config = dict(
    n_layer=9,
    d_model=128,
    n_head=4,
    n_kv_head=1,
    head_dim=32,
    d_mlp=640,
    vocab_size=2048,
    activation='reglu',
    norm='rmsnorm',
    norm_place='hybrid',
    norm_eps=1e-05,
    positions='rope',
    rope_base=1020.0,
    rope_fraction=0.5,
    qk_norm=True,
    attn_scale=0.381,
    bias='qkv',
    tie_embeddings=True,
    parallel_block=False,
    extras=['normalized values', 'a norm on each head', 'short convolutions'],
    init='trunc',
    init_std_qkv=0.0341,
    init_std_o=0.0,
    init_std_up=0.0341,
    init_std_down=0.0,
    optimizer='adamw',
    lr=0.00272,
    beta1=0.9,
    beta2=0.98,
    weight_decay=0.05,
    lr_head=0.00694,
    warmup_steps=425,
    schedule='wsd',
    decay_fraction=0.376,
    decay_shape='sqrt',
    final_lr_fraction=0.0,
    batch_tokens=16384,
    seq_len=512,
    doc_mask=False,
    train_tokens=154500000,
    steps=9430,
    dataset='wikipedia_en',
)
Each number is 128 + 32 x the weight over its row's rms, rounded and kept within 0 to 255. Layers, rows and columns count from 0. Numbers have three digits each. The size before them is the row's rms in percent of the matrix's.

# layer 6 MLP down (transposed), 640x128, rms 0.155, rows 359-395, columns 0-127
099:133158157088103171108131128090147169169087169129143104124187171121146145123158193115127113112129159138128085139179130087115172154141114067141100114084147126109140098171112102120151117128165188178102155128157090112107087106134094157058098092171123127188105218089139092175127092079073136155149111153125126192117142088163148129169145155114168121162155193088077122138138073123100171165142
099:120255111118123098081161173122141198156134140103133157089096111188118145081116118158137069148134156125156125133157138145137089116135170102202106119150202124133113142149114135178133051138115143121174099144116225160135141121139079119132095172091173114096153167161138110118118120109137116149149086075090111106103110110094116151104125131168108147092123114115149178147093158088122167131123
105:195112114137143132104106129092140162105141163135137123142095111099100117111162140168124144140086141166114141151102059150145154109070075120106125132211089160139087163106122100090161195130104115079084070139080172156174115144139054103141159111142138082151155119125124021164136114175120117168141131106122148115094060082149150104076156145097133111088139098179179173110141143137141105082154
096:161127110149171121137104134047174068142127107049151105122133113172120141147133118152130125115173150156154112081096113146147146095151095195119153162136140130133131117092140136089125099137150137138149123052110161148089174104114199109175159118095189079165110027168135177140122142147139145134113116145091133112154129140113106091142100138102106146160105091163147131228140109089162184182073
095:134154119116096089107095136121100129097146092167106116154120163134078138117135071142065099140204129139089151123125105106149154115170112121145134104125131117100104150109147098160123141116082152112119183130165141101136104142149062192055196107101082175152114164124194162061130110160129178115114080209121187149116155101181163170116154153073190082122180179144122130131155114142146157132105
110:185105123109096180155186080130161107148094148163146165117172132122109137156114125111156119095205184088137080136124150123129176088063109100117187123181112132138134166106124153148106126124095136109118131094107041128137109062104125160142145133158128086150111179122064126140147094156121176164131127133145120102098139179167167075108143131148069118097101124131164112165095037127072132169185
093:188138209127212122137108125080146142113137104111168123129205088129067125149124148150146135121081095119139094117159118102109158075106107146140128088119155144149145115119139093077130113109115171095070094132101213112161126147161126104200143096115076163105115114148099163124101081088171133166113127150166039082139129128084103093172166128121103141116144110165140077099069119100134079160125
104:173127105084142092078074088118132157123158108147151133097221105123075129183104093157070177175113138131173178051124089118176158136130109100104182141132147185145133147087135158180134152144128158133130114114077102095154162135086145112153156115152110135142134077145094160111151103142177100156105172134072123135144090162204155176088137145183140092096138157173123083126149146124128114119071
093:121170116102142104156192124108101074140124124166082133159074074094125125108132161144178164145154140106169096143131152123094136123103160189102163174067118159204065098100148126166140132165179149170096163133127103109135172117127146151103203191159082160124146090083147122073103178147122089103100220107156108096160127120113134145140149151141154164174096103137140106163136116165081119145095
102:067146108143124097122132133131121119123099181090132120140174106159119129138144118124147199094193143144175119185103130120095170111128095069127147113115149139095118150194188099158047134189091087139077179128146160126137162123088168120132151121120171148166118111130101145095147155137138138114107148073133139129102118122105077123178100102197095079170196104150186131090104078093176149192164
103:147117140136163086115095132186148128138090150151147127078164142127146120086129165152149186162115126098141128140167121119132179170123128081143139113146160185159147153042127093157174197071108091148148129122178054142108111157150099167122145105110151167171153106157133160089148111116139119117086147117040114083112059152119116140085153114072085060159173159172167146079129145164144168123130
108:112095190157085151100160123086148140121114153147144145147089128150126167139095076152091147154145128190131154164161143080079148104118132088099119113155117134111169132093178135114140054067132138144100137150156198131132141120138097124105147144133139123165123119152098152124154071187091133139140178114163216102103131195171097197113140111113162112109119126073054142090178124171120187156062
093:141098202163081150107068148041145108121087147090147118109093142148109141061106161131138079105027131172128115041121085149121150138114178044135138115156120130139102098140096107149114134148144131128091145115101148121096086121169126113105102084111152147091161109122128108161113126121097177100103089102156158184097120127144122119109111174089137122172126078080120184093117086109194144143159
110:134128182106139070174195125122158129164095119164089076195155129115190159135063169124150085069162126113133112104117102140107200114114088160164133142103130126129103175134158174120135093143131190139116143175101120171150116100108159098105097096100103103107085087125145118087110140161154094127096133130120209114109108148128175154148081146141126198142155177079166159170086178164179142135142
103:139117142106149167066106171107111088160101117116111159173183119149137154093185115132110115114109124118147089071152150083156155146088101131078116140092158114102154168118114135164070171154142105126103139155108110121112086100090056126124146128106100085164049181144115147093099036083146094148152121125181141178118096201104151121153182159086168126119114175174185161108097108094126160149113
095:161169140115145106153138135037101103155168037100071176148058128128134146093142151142168077161143078105148125086128080082120166101130076143147127114101148137122143094115139104137169101092157110179149171142093186081065141175169175123127074140122189142099143106082147186091180126151116143145096088164134080122149136143129123151139115161123148140094129162179164164133105125165147147096115
099:118139129163190132139159133067126140163135112129197165138061050141082142135136116153139118134204130115167103073122151108137162142123131139083069126129098124162151119120141183099108154055163178167157113114161074104085139111107083140137216113194159155112127102161122084131124082115138157059142125134174149074154127152160114144151121123155131180114106160109153102150122172152131125190087
107:133145126097189152100147165157150107117173146135114079121129156123136128127124158148149144117154119067108071138187184083100093164120120152146160116180103078152103068113138208119118206144099141198138155131084111098159172164118161092139133125120174072129143232166047111174168148169117139117150107140121126130180109121124132132171130127109094113085122172135142129125115090072112114096164
095:110150129120144216124125160128147122126187131153186121120083085129164110157122121089065084176099136100102119138125134078143102153147121181123154137121107081108133127094142129170111133105168107157097164117149040140103152195149116088153119163122145077178138099122098155158125159131129163133097166169104105105219165162079147112155145107156096118076074124107178091098130092165169193080117
106:095136127148096114109058065108129175081138065092130123151092088154106126133124056161095121094199160118095059113157115180131110127160136105129165140100098149143100101137157116138075106145107138102109158125121106134143125089155165126109116119125136132120146041138152081191145134175135155170178117108109188204140107084127195132106127086073103133128115143108171086158099117147208124166118
107:170151118116102152138134134140142097133087129160130103073100116147174190157111099090150147067094141150100157097130133122125137063114169166092175120170101110111146152106130110130168096068118073081215162164094167192124097066164069103156165149178165197136136160146152171132161174108171108143152081133111160104130158117087137136123151142118103166183106109115096062106136148135169108104127
094:139127116117130156104181146212174128154152167126120135127187126138085132072136120176143146140050111100149103140053115086129143133111124109147048135168119146101086109139118170141118115074154127068131188067158117195129145121095074134108138131096065140128094081143125116136123057127166108130130095149111170145185104107114099146176157155112185135129155138131088119076113105090118202118149
102:127080128088137082155134101198135133095111149108125172215129136124136096140170178117105088096123152123124103141087111152128148122078122218169149100167130139139088114125121245165172110128107133160070120132122079148170118075117106165125100139164150121057165049127170117117098074111129114118178154159161120124095117122099123162118130123114092126148144160100114111159141075083168128157170
092:115135089103126130108133108113072112156149109099132148124200106151073100242148115190099092090121139162126096098141114135128129119101140128170060153140117172141180128157153075109129183154127130121100099130097100150138069183067115116217153122134081121086129140140129115110095165084130194170152071158142148122142098192097130116107139135083108103123152127146154149181115095090093126174099
107:085130124102108122164164124195120157136077161082125176122134120107139155133092160156138117178152139121138145148167155111153077123103178196109061165100137131062122115192093103100122129103123150119140055120070115131102128159113054176155193104094142094136145121123116108137114068092090190163097160110066129161143088122137156124098071084146182118075131129138120100091101127112073106152153
107:124103100179107129124135097125085126118087139083113094143207133099149099149120115123105185116137179175131133123102104147144106149168172085132154110115078106168186155139095126136182192178050098193129080140088077138163115112150164090074099141126084147104112107117085152137096108162099084095159141111132093094099120058141198161076112115132156078138077061127131153116130132116105105118150
095:138105115086138145134150043117137161172105152092147133136216085134118141202116129100118077107114123136117070118157142191142174184104122137130149156160127078143182131174119123148179146145135134085096077117150095135143125171090169089207107067089081147150125161177139170116101110141156128088100070175063104131111079128110127114115100131134075149100138105140085125178108160094113116151115
104:193099124154095106160095128094156124021132103058155076121124109169151140130099141084067155137123168074126124085168133110090081097111142125093118137107165116117118153147122143133160105105151091151193096084079121180158091109157168149124112101095159106129142161124101184114145151118141113154135132130126096090122096054090159178162156116145174095162133067100149155119086133181183150086157
098:110119162059186133128113132151094099118160130173118112133155097132116100183108070118083133111160171105164122133166122127149181120138120124098144131057148109077164087186116196162110045135189111129180153144136161174124108165155151164076115125162150126119180137113160127100093081148109063147098123168105107142176097146069144156156166155116139159107075136157119125125156130095044110093130
107:196171174119143064058122121140128128161156127133104135141122163152157100101099083112085172153099104123122119166112118114166133138121120131147142131046162111134113115159158126163150107098141113052038142110112177094118132169119078182131102100115141132123204192179125147196132147100149159070173106119119115076087155160150056134115115088114149103118120132175168122158160149083145092140112
082:079106147156166148171138139106175150133119154115155135082165148183127184152121161144130110152069109083126134098113126127092165180125146119162124072171154111084233182145126100154182146157100167129181059120130181165163133085134137194147126134124076182116131073121130116092185080143140100108101070145110126155105125121167132061142152136113106118127124109088124125101133100093157160188143
090:116094062091170132172128165108114111102109198125136155157162077158077050114117106137093133132134081181137089093152058124179205137175075189129095109129125154124079165074120151166086170139133102125136072128155164158117074114119104060167136174164104107120123190170097153099136113175153132127100139128077117122157122129161113134098172147111119103117167105143127147141134164139107160095134
099:110110187117143072117114090134132129128168163084129065119148138154125132112149148160117121116121080144129171148151054111101138167111144129110111092042163118165113081168125141162083094069134156075060182110112099146143141113104138118080121125111104045104089080119084107157085139122096149095127223149105147138080125069188177152139079127124134138118099179108172127124166138159139132106112
109:155111168103062157110120166079155132129105113107119139114127161144117156074182129093115104115081142153114160145114134073133125077117100157124127126165117123122140097120140146177065120111069138087084146100121182090100176113088116066124106108151205111093090178134146121105117139104114107124085106125111087160107159163057152148171106170138125095159155171203122116106149163033118121211121
110:065110156149095071121163067147147122082122065185162167191085151140142133133162127122146134098108059087136168089104141123151141149115103114111116130077147074111151092068092061130183089103171134132106147110109169182102176118159079125177103134113142121154115061128153122155183140156164174109119122168115202121098133125061114145116125138170131128190168111131131160099117114148103135140094
102:133138084166128145164189124083155066105127041083125081163156128184107103125139087111101165092082139103156148083148146102136079079121156088104115173132112127135125110078076097096122139128144077150098100134151097122111098066165160121152080126164133143082141127154128150130119190129129105110106067136141115111152079126131153165079123152124113132156100073153115216167095083203113157165108
101:065203106136130092144063081103193093188120143179141093140107183133160135094092087131133167150154113114176100195092079152113124176108107191135175124151134165151133145155162118174164130138098127154075133092113113192077168120073146166100142105140120087134130193112137191151141109119144060108173136169137149134104104095154128150125137127162132094139150112149082137091153111177110109148138
# layer 6 MLP gate, 640x128, rms 0.157, rows 360-395, columns 0-127
098:142089109143141124126162181109145149174123158176146185089105182089105076117097087122178180133060126177137157105116118146162164144165074140053144084095095076113117189079145167100172130125077131129136104063163136092140134090122142055113150122120108122135151117164114130123110141158128175192116106083110150087164190127165077116121129104137131173155105135099120124074164106084143126085105
109:134169156153132117174067155179122191193147128082076160105107188143084151059121159100143074149124105109139123126137126119133125135158142115129160133150150120178158110157137149144133146080124172132203174108103120160155154077119092152099175090129066141115117172130124156045138100126065125160165088139105158125166158101139178170112111168188116110115085177152150098168088134098138122140179
098:116176136126107058180125184073120110113122126138155095110150180134103203134161096132149118119172143165138095128090162113090118130121101102080125152101118108201122174119115098143120049140100153159156118199166119126105102213135118165130116110121108131117160139121080091106147164107068111185157119099159138193165159135152097137111079139095146075151121160107165087131076162131155110127205
098:093200177132150060202084148125148159154104137168171066127123151134118127069106159159192071090107121075124116125151071160120173158208125110143160108136141114176093171131087151076201089089157179143101105155112169115123148100110122136130101093119111150084075140144075078109117152041138121135133130137158101103146120109139159127131097109145155123094126112112108113163150168126113128140165
110:102152088102112105137102106130132148190142108156126080093075157161103157092148205075105097171125119157150113128138101088140119099036149113068168142150139149115086140129116131177166118106116075098128093112128192150151129110101091195050127122091133061124124172153142140043114123177127180144160165146108109130144102141171125142094160126084131163124147176149127092158108120156162105088176
093:136083142108149133114060129117165141151110063073093142103128149173106122131176134096158130154074082128156103126117182088128158051073075164089086083077199147104185167134115135150145175137064127128121092135119133108144106162127136168093119127045103148156119133168087087138128145171077105076166078105162084124173121125141156115116128103184128117154125128145171135137147154127186147134157
105:141086109102128072177152209112123070141120117181140158120114082126162100121120175152191108109101129126112134080084110137133127124063109164085141148070134099099119130171120131143126157141172170088124172158154217149130093106176126165119127218122121145150131147090117111137104110094104144098112106166170114136112184140087122124062137108079186125161095171106128135112167123063174178114120
093:133132166060068107073127070111134086154128098091093167071116131099111100114116142152190205163164111170138125177081158127141129152150055160129139091098159095108156131063064108083192111124136129158099112141154116142158121121129114166107123105132154138140141141172110115158191103156093088150166096158176169149150105112165140140107151118162097160140159149140175160192155113083160084166104
103:116193190113116123082099161088151135117157120129121097094128153167102107111142119091078128160099093123129158127105088120115163038150116136106188121128120064114119139156167106092150136099115120140180158101233119106156236154100073076113114129113121157176125162125085113087121141157137100140146094093097137157082187148130094131155141179152117120186148156170119177122132155126168141119153
103:163172116142121091138196160087134130122140136136172112129097145177126132106112171180124140186079081152141154136092094167102098105083113172087073164131130122141173146061181159128148090100106142094149102126090161135101055118146082143145152116141095099162165104162130157099151162071106121127109099178181116108127121129121110090088150143136112086136106190114208062075090131088149075132167
108:153143144201077080096162154114153111100128094188100076127089093143090164065091135087145123120112175147139168130139129098074126091180113117125114133140144134133146155032100167190169100169149156208123126165120126178122119144136116137021101152111140091130182126146116146180142159124082156144139128122073143171144155162160131064099149146126120094137136110081116147127114115100141126135178
092:142137103115062165145154130203096107172081043118154158159127148099075113139117044075125126130132122107153096153112071175074162112118173132084166105152138131107109161172138089145109128087128125131109104149159099147165131111117116160128116166068140122099114117140130063176142079107110144136096142106071132101099152139097183122156140127168177146151099154155091085113113208073092170165145
113:162148196097148130163116150110135106126058107123141186106120104083119112201156131095134070119106157158083193116116119133146134063115145114091162187102189129088143153127167149141149126078068119055049094114173190109162120127117113102131152165175106115166131145146094159155170072104111117085103115134101142108191129157176127144102116163085121105151164094074112134154109129101148131121154
106:109101162159162045118136152107153092129074152172100113116121160108197142136109161144122114139152142089086134083121153158125089126183127132132129137053100113138126136133158171149126132170155088182094148200128119144070049083117168124136150092095107150164084113208116077140092112137173140143078111158085197137121118067122143083133133109078087153104154146125155124161094134109151153165170
096:122113124109150154140160114094166172167175079152120157123110136133134120146088116154127110124119122162142207139099141107139114134112107156135162108152136081156158154089080117144113123157116140041127128099172094071154107120171140119098180102154096080118149114067116036152055091150129136065159103101118121153122107163180155084120070122134112150166153140065157131119048113094155070190141
098:179160123166090081222159165126159112157133073124083165141090173111123094083153198103113149123159103121114167127158167148126138109109120127150138155109140148139129179092120150143198121123138133123156143173155142052132110137116133139182157089102059146137089128119087118119163106131181120213116106102133149131143123121139054105150135069115162124066135143149213114098149147150190103147118
103:102113171070208143172121171137109108107110157158108083111114179128102071059140172048074108139148093117115149137113097115133105137131077084092159128119134079087120173091152124149123121151114115162126126164160146162107100167099049107093065122088163117151133136121151113147156100162120122096167099099137087200116160161185127128082092134090127086165109134095108161117123113098181115088182
095:097151108128166126113146136111075115159099150158161119097103136164068121110088150079133142179099107144161173129189136141167122174161142082094127129122085139092088152109120131094171144101191163069152148123182105125045135151122105103155146170205083073093143171111174142099134125125130154125111138126129082147147092150087053123068121149081142081088124110188156130163109146086143150126188
104:117129170134150123137088156030140097094128180107136103102105099117148152131127124129110129174072106150143154085092128134196162142116167116138097152114164154116162188166109185102148127112108137138069088168122187128089152164090114130119199102088088135174068135146060138122065085171114165130116052142094153117080160080148149142134121155086132103103088101146193103092128130103146122109130
107:174173107095102102191155103110132165122102151137100170097118183157079084120114153150089095157163151127165103118156156198106171103123123115091145128060121101143143148160150075122102142115176119134161092128147115153180136163137110167074117060099147130180156121151093099141094126171130162150121114138119138107103126107167149159082124183093113126098136231122200083162201169091116115128112
093:133128106111111093121065114096123152158134165108105129186120155138126121074131068131141114164105058071129103033144096147076108118098136116120070141108115090129047152145168197119160090115210132090136116103102119141174178157177117125163131147132138114145059103091128135130160116192121096145092125134166125119155097157082116095154165103105170137126112142104130068115056163129086125147107
098:128118145163149139180240113157135096137136146114134151167098190169080129103134106134173133181105162130092086139084099184092119090119078161107121090146112017150082142114123143104129170108171127116080149123122106115139188101102143131148178131128129136152087145132116118115129128119133127181168103128124158118149118115092146125110131196134182122209081165103150147201139089169109087118140
091:187137111164085092148141127114098135109220144096085126157111082116109087126128169137146153140145127128177132105120111154123121170073116105120113114175141111186147130058112134123138144172158119162172167164098192090172158154138146169155091134163119196156125134146111108142092171176113088144106112161169094119131152140163091106084175099124160157122155202054182136150168158089143186133086
107:167209136137135100108136113112141104104089113077129113151084112109117129143115089082155112112129158173089086145146139128082147060163120115164104137094177136106131137079085137156166148058100154136173074079142182146169135102101115115165080116132113134136174103139117166192163132077090144107096085162139058100192153125143099084137111086111161096144173121138190115129162134098111105099209
108:107170146178188131205147102142154159083134134126118115091137126167142165075136142087090112162052169139075114114125127110094087161143084098127164163130147111137114172117150141102139141150124114146175117147136163136107046139122095121199174155129141121123105180124109077145137114147154133113108120098063123202145132100146142132038177174098102121130169181069154175158091122103139164157166
092:166142130146078095173126137117156109152088123098086149193129127128137160152153157104151126114075119178115139103119149200092176179129127136056065103126185144195085152089153121136160113152111137136134125180085070083157120166117135110156088148181092149141104149156169135086164154161171143097132129078168121149098204080187132170105132130098107153131154122103103127105122155127187156160188
108:194144162128147121124105100142132088110116132145092082065093113176097115134107074119145120137179099132071141175210112120130122072085152093113129128166166169218123179098135072165212096149101203178121158107111117082118090153122126168122142127112096116132150127096103145137140087176123142091091098155115124084118154162164166125157127156097142159097137096107132129123063141178148084112144
101:148145138115152160147120075107125160090111071140158110108104132160071158098156051056148120150159145110137133067135164127085104086094135049131224110100166106166121165131115165163165169141101168151145124125097154199107132148134095150054097066156149115157111173122139145116141113119168114094141111096075089095122159126154215088096127086162107122095111127135159159122129099140138140148123
112:136151134186133140186144133073124144162126135067168128088114138097142141155125153081127144107115129115095156132107139126163139086119147126056131126136151131110130207186132089147164143128131075172119107126125083157255067144117135103101159115161091141116134140110126079170075097098136164102043124164066128135151156083154099046158128132163160114144129130176098148102126092099104135136151
079:121093076118134171105093103167134055121093184134065122152154119133108146129123190144094172121055144141105100167188075143125129133160143198169097146115124124102128116105113148162087093128176130117069217138165100145136136105130152126120143144184159136150139117146136115104125171139169185073127083131122136045089119081153084117075130169185105135087107106093119174158131112166150131106129
094:164125146146096113126118086108113173172126121061145074155122181111157138127140124152098199139128154090156118126162112156111107127135124046124147108154164123170140176111068081163165132038122127105170170140095149188121185094170084229179069079130072155132133127168166121119145116135138114115129118145133126107169180135139176140133112113153173139109089157120138095121110155118109175165161
098:133159146146133109129075151122120131123099131123179078140125094176162166119120139155123106128126170100116089106075127160137110145116077111113128164169160078117063175100156116121133135145140153195116136128118175118193193131150142163132176121161229204148190145194138091146172118135153149137128166106108125149135107155144084143106141108151109164096171127148151089117135165161123087021171
109:146170141113105098142114110053117106099140111168134168058130136148110101175117121147115171076127143108122123128120112123125133101109174133128091123120164124137122171132107158113160102117113162112174138097072129165128147109095115149161077075104103132122120166124208183091131153125147106148098049149117154152080255110141134150166096120119098124115149204153134078167111124105179189094075
108:139128126127081077136123178068104113076118123101087133105098117113096138090139086144173154154164206153094153155081166144129119146152094120107091124102152098130121185138117166061142200136090103118096115103107123203136140075131067146170189138107139159114136172166100120112134077079189095200106091126052128185129126160132175139109137086085102145147129158131136117139097171112125111107121
105:162124123186114120136101166120122104150032092101176075084122093110124144143137104064134080168136132070090152130092140142117075037145126110111103130132134118076121207105157088191149068128127104128152137143200153127103151157160097123098113115135142123106097127119068117133143119146183152110111086091170166075141136135153100146139112160129184167189136084154111096141102176143154102150159
101:103127132130139114080135147099158086183096102105172090096092109128165135142113158113126127167095121080178127119117118154085173117101099130092123120138070144055080167112088174093168142108126139144132123123139138154149143190146105122059127202158071134078124128144124087135121079096121163098108079168111087080084094169126071138095151109059094125160171078126154194166134105113124065102105
# layer 6 MLP up, 640x128, rms 0.158, rows 360-395, columns 0-127
096:122123086133109105099138108151115143156111090166108115211151133147192148119123123157113146083112121166108133122125184136157208117129142128127145083154085184178140111091080157117151163115155162167105208098106111137140161079134126102096156064134071126083167138105144126081111130137094101072122198126106130137171130161200149117104156160126155096166179122097130179159088147051103114110170
108:090163102171149109165113152136120174080177152175122092129107222185077135099175134161108068143164090133104195095066133094124101183149126135116144110128160137170133122167170068164113130048130130116153121154100128117194157164131116171117195106109153128110145094141093107083140134138114105124110126137160067155154160125082126124115112099193089099159078128143152147115133096116095153172157
094:132164115110119137136118177121101083131126072109169103054150185071107146168150102136148131120108180162134093111103159111151123121124140093149115172135041054165126134137128159119115097179145111154195163178128068167114125216120101182121065087145123109131110086112134090101119169104146098140152133082127127171130118154092113110172088109137137081060107095105160076160079131101148112114136
097:142052085104082150024138096142135102124183131140101118157124108092174173139153116140133157139116152167155126118183172166122061111023109137118100157126076134135166092134157081077095122091131099120174142080101103178159113144140103136116138118129146105160189090137195091113108079154169127146140132141056118162125120171138092100142140111121137113175132162117112164112091147114149139100081
111:102104133048112118112105160127132130109197147158139111127076126171199106070109170167091133113169124159165095144135067134132132110119123103123120123142198171135147132124100128151122136179142069079064145152171154140153110120065135185110204139094091104143105184154114112103146099197100158175104134133185136074135133135117117149152128146088106162107108177151131107155142045130117145144180
092:117142100120150144143168139134184139116119117128113146134121107109083169134129133086201117132159091119153103102040120130170121197107120055087106153084135134121136115184084125145121101156110118108131128113163119113136153151031173138098186176122137100110149099156129152113185122162078137092106147077127148181135103186082095131114057132161163177124164171083176073080119132111145172115098
104:080138116131138134117077148085138160116116118105060110135089129161118152070136133160146126167158147100090079110088162143138133124129094148072133140073124100120143142154119135118134176146227134130086161113063223150156145107140129174110096176185142121147224126135118098090138152126166111104064163126170118087106142127138146128096186097120055088116078111109178122107173131156133139129105
090:079118125079122054067123136136128107132128102200120176097115150106117065094118101157104137171142098154100194080079144123091070188138101153142102142106166164141082117187125181081118138081091106129151128170082124109149073152144079136117133111092105166120120098138118117104115054171137092135116122153141152128132073088132138106075132127084128128174058092137130134138087177081113075119121
097:093138147211122053090131183081153084090142154143092076133121100135135058100191133154045155154109089157102117164139080110127159102125119128108132093135168182088160119089137106108124112133118143157124142067139124099140215135150130157127063168162156153170133144142170150088136128135128102164168152178087129116144145127155120139158101150123202098094138166106095174143093112106172160151115
100:135136108094142095132149067148065165160121105075134098141131133119171144128097116136182149136152215103142111175087083124161104131093159195164215148141122102183167120100098134103129161184112121104127122169183144122104057149102093122127180082139160154093136108093120099075143149135121100075146170098131182146156144120186128192139135078162160112117139154116084151117099113188139106102121
108:094134165164109152106123102151165158056149117121152169115085083189102165127159048125115219157117143095135153086081163127152117139149151104166101093093140127126135154126154165182137138129117119176137180113075142077147143154092142215114097062141103056104156119198100144152089141120150109124116116120106105138140112180131131131163166120154106082099199169113128127081136162119101117096118
091:136112108191099135131110125132104152103151140186160046143123144112136137180112174125100144049146101073130099171090108137124106077094143157151136171126096148156138125112104131135129143082126085094074148113163167138142188089096123149091153144141098184102161091131119217113156133127120143087065118122139092008157150126099137112162094096126099093121151099075133175175151154146147154148136
114:103161145142125081086127129105111047150147154068136146168132084108128153205165145110081125105124164110124134113143100146049171155134104111110118090133075067126110128161159163050138124090125160142135122142091131134103132134111131104088166126139194114136119136153210085128094167036135142132112131188090148189086119162105135117141126168129036126133158148117100141126100080123120153162111
106:099136143064104149136091135127119141109096095162106118144135098159145157135065118082156157128076223107141164034070146165090090105096177171118122163079110163189141112170094179131106041160121075092111096119147088106103154114157103171117095142146134168135111112179106122142112103184154169105088141122128118146141114143147150157091181146091122173152120172132112159132104105094167146118135
094:136113129123081135114119106078148093142123122090144080125142160123103183227132129135164155136085152087123146103121161133091122167080127161111150153082128147152163148129132115196113160157137156124143116188127168156120095159167139180118127125087153126096184138166067163115190187123099158126087065106221123130223127137152072130167169140092119188112096121151108130123140134141121132174122
097:086143187111083106167120112175163126121144084139093130139140130104151098173073171180096091164096081196138097118135113143072093150118145082162168144157112123081111117089123149142126063132095114153113200197154128155110185138074150138188089124133079139098108142129138089171134153110119129107158073133150081137178149199089156120120088064155165137115130153122186125115127144103153143144082
106:097108056129191101174094081159173155161111126165117096117126165137156116166114126151086050149134087110106114175141114126103162091129085114153110138185124110183136115067112088155178149087131122195116130164110198135114122100126057103106146174117107150126062150165176100188066120148138122090125129141179087149109107169114113135132078129147081091124119136138103127157153108140184131185140
093:136111152101175157157151132151197139110085124165150129072088162115136116168078102137149102104096134062125139209061114133128129109093125158108128150115075135141132103153111168099155107137097098117110099120096111111168147085184171113110141121078153154128099150182120076090127127121087141165204078075161121102116113168071192100159196170122094081172126082116134141111078136106127098170121
105:181163129199095100159209151166118134115149066110131151125138136152095120121121118119179127122183116158175162115169099087047124111072097128101121136167167112111135141093121120083082119174132128106120119111202103148149100093170182114111125142197092132162163125146142128136176190106199097191174155165170147153109130148076131138134142146112136088151156149144158155146133129098114196162143
106:109144174162126179148122096120152180122133166098117084151127141153195202138159124076177130064141105137173128109137138152125175046123186115094137097194143188163095138146147181141100149092121116144116124149093156096098104090083103187129106159173137154111152153136168130094224115137138132120145143174141130110118112092150067150164093111085139136133137087103112119126094164145190090089120
092:111141171101162111081090139096127178090149183179106058131131082217084042138105156129108138123132135156101140069129083160161099073141182162191122182140141118153152089171115082146133070094139164148150156154146139133144090151125075123178122076114161114137175127163116110106129130153140161137111124164159156117100148161157111114129129161139122113116073191182079141139095116131114133081163
099:215100120094113095181204142143114094126143113134166111160127173086107104112115093132173114139086115147061057116087120143100139099116112132152112131162141068108068117117140163142146161142133142166081082131094132131168202143119163180123148092181160188131130119099174154098085153119167101107085140169140151144139117131078115130089135173152177105146114186089155164181162104152135086093158
090:150195158167130145117122114148102198121135121098084130131145105160219125073170126134136153179101117146130152109130169094132108158123066154125033080114144091144105129122147119121143158148122135147179176126105091090087171142111164116132095100184058096126131091128151150124170169149089135165137103128126107132102120042122066123066126169113140178146118145100187150071146154123152162164118
107:119136106118107130138066121099082153078166101078101132161123148180123089105130140171081116138107148137139148125145123210177159113081093173089064130129072144110155114146128140135094127161137140168101125130145171113152102138125147181132085097109150078159110099134108076119124127161109072043079118143120127131138130192112201078105106119169161104051137155134156163098157140203089129082152
109:114133107141161123108177119133070184120074110160168148178104156118092146123156098103097182134081173123092149084116120129138135133063089156141162097144114124149141119148135166122169174106129120114093082096107123191127103112155122170116066108163113076103039131144186141079108127158140103031181150116157168169140142065141084139108152149170108097135116156101124131162129191170097112164142
088:152118100152075152128152116131096071095102082109178134142125145130185170137141101124121104140114084137174112142129179142124113199160098115137123153133077119178123139150125169108144134130147111059159201155082080134085115119121205144062111174150125127115132142168174147164172153123108142082127079092117150160116225134089134130162089184164097069142132115113113108154087106128081192152126
105:134104147139118159099144169080157101110039096122186061087159149092149150126158058134182126129149173144130129177140147197116113073153068092111119125113139195153115126138144120097154076192129074133161141130103089062188138132126172136119101167140086161145145121107050115105164164164122125102129138115143162094160146077162188144136095124111150143173171127150099132131157123093107121152115
098:146115121136142156170161088156109096080130111159106106172134163042163118206110119124086060098116132115140122115106120150151138135149092151141142086120123129129183122077118131090096090099102120148127104185128085104114130084069104084141161110061137130154110127115121125137111110099131123223100117087125111095136060077069101137191124080141178158124095050085129077166131108078132148136127
109:086119121105128141153090152198144169146141148158070108069122129155110095118120121096105163154125079120145080141160108106098166114137110125154093117135136101132049094113173142154086133103127154131134137207124172091115072114115140105145118155114086075129189106142114157122119155129085033096118092118216126077133070182115109170156142109100082149136180145098131116152185154180134163087123
086:120138099177102126121092119159134056129094154125172054136128121198159123144129127082066125133136154130148096167133123171255062094134098173149131174114102150127166136136121115079145072156198164096085176124110114125090132165104131085136170135128146137085149124128129103132163080127109184125142127105091172120144147115110110126092124146168163145133112104176106160154117152134181083073124
088:135151089149086128160171139123120138108135150067087120108122119100163179135140174142111161173128138146151132142072090201108117071161165082140126154180206062157091097158104149206144122070098117138125186070084122153158092125173110185170144102119062125099091112116205123117118119114201141163097126159096153151114142089130156094116124131107100141136087178156137136113098127130118149141112
098:068134134124096121116133020129165145178123096114165136126118074089152122163064190147109190114141124096093121100106139138083125127124112142110091119139097043145086164185110116187108116121102096143110121063088089153191195095123092138073177171156120157157104165129136135099141104140127095066134130110142124048126110168132145094148124150136080107112109162131101170087112115133138120118102
109:198131151134121121085140108077188166122083116175097077124117151127114176169151089179112103181104169099154109212191069137110138076109064170144139126166111139158068125117111179158145169109142108114176150127133160126131174141098113109125143159174109147148138121179125120077091111078120103164131099129138132115133157177139085164172090095111081114122166192192130145144143122080125123098138
106:112140149160137134138186071131213195115175090170117074115142093121148161111075049134131148125139098093111153103112127168068137201159134135125153180108174126101091108122144190109181144112095127163138137191102118122154086156170137088117106123098136115088134102137085076200085109129150139112126170126164133056159100174134142095181132075104126128114116119117117155118142100105099181118117
104:141107103117092088103115149089094093140148163158143132119166153158197090138169114136155192133118140096168076151042126164149076091107155130104213156150070151126093140158129158168171114127150087123119130103180114134116123076074168182133128118045142101097134134124097138150109088097125191112137115176112159124146116085178129126125141087113128124083192105142137129160177170132105186089114
102:098143153163098113135143128134147153040120144141100111150118126197139146108153132144124103068201083066118079148075093137103094139124070152143154083154114086094202100105093120133127157118150095114077096122167115095102081108142123151077175115110143129098152164166137148148085104164102118111114139172088140120133105126156088069118197092157142124182117122163183181150087130045140146137119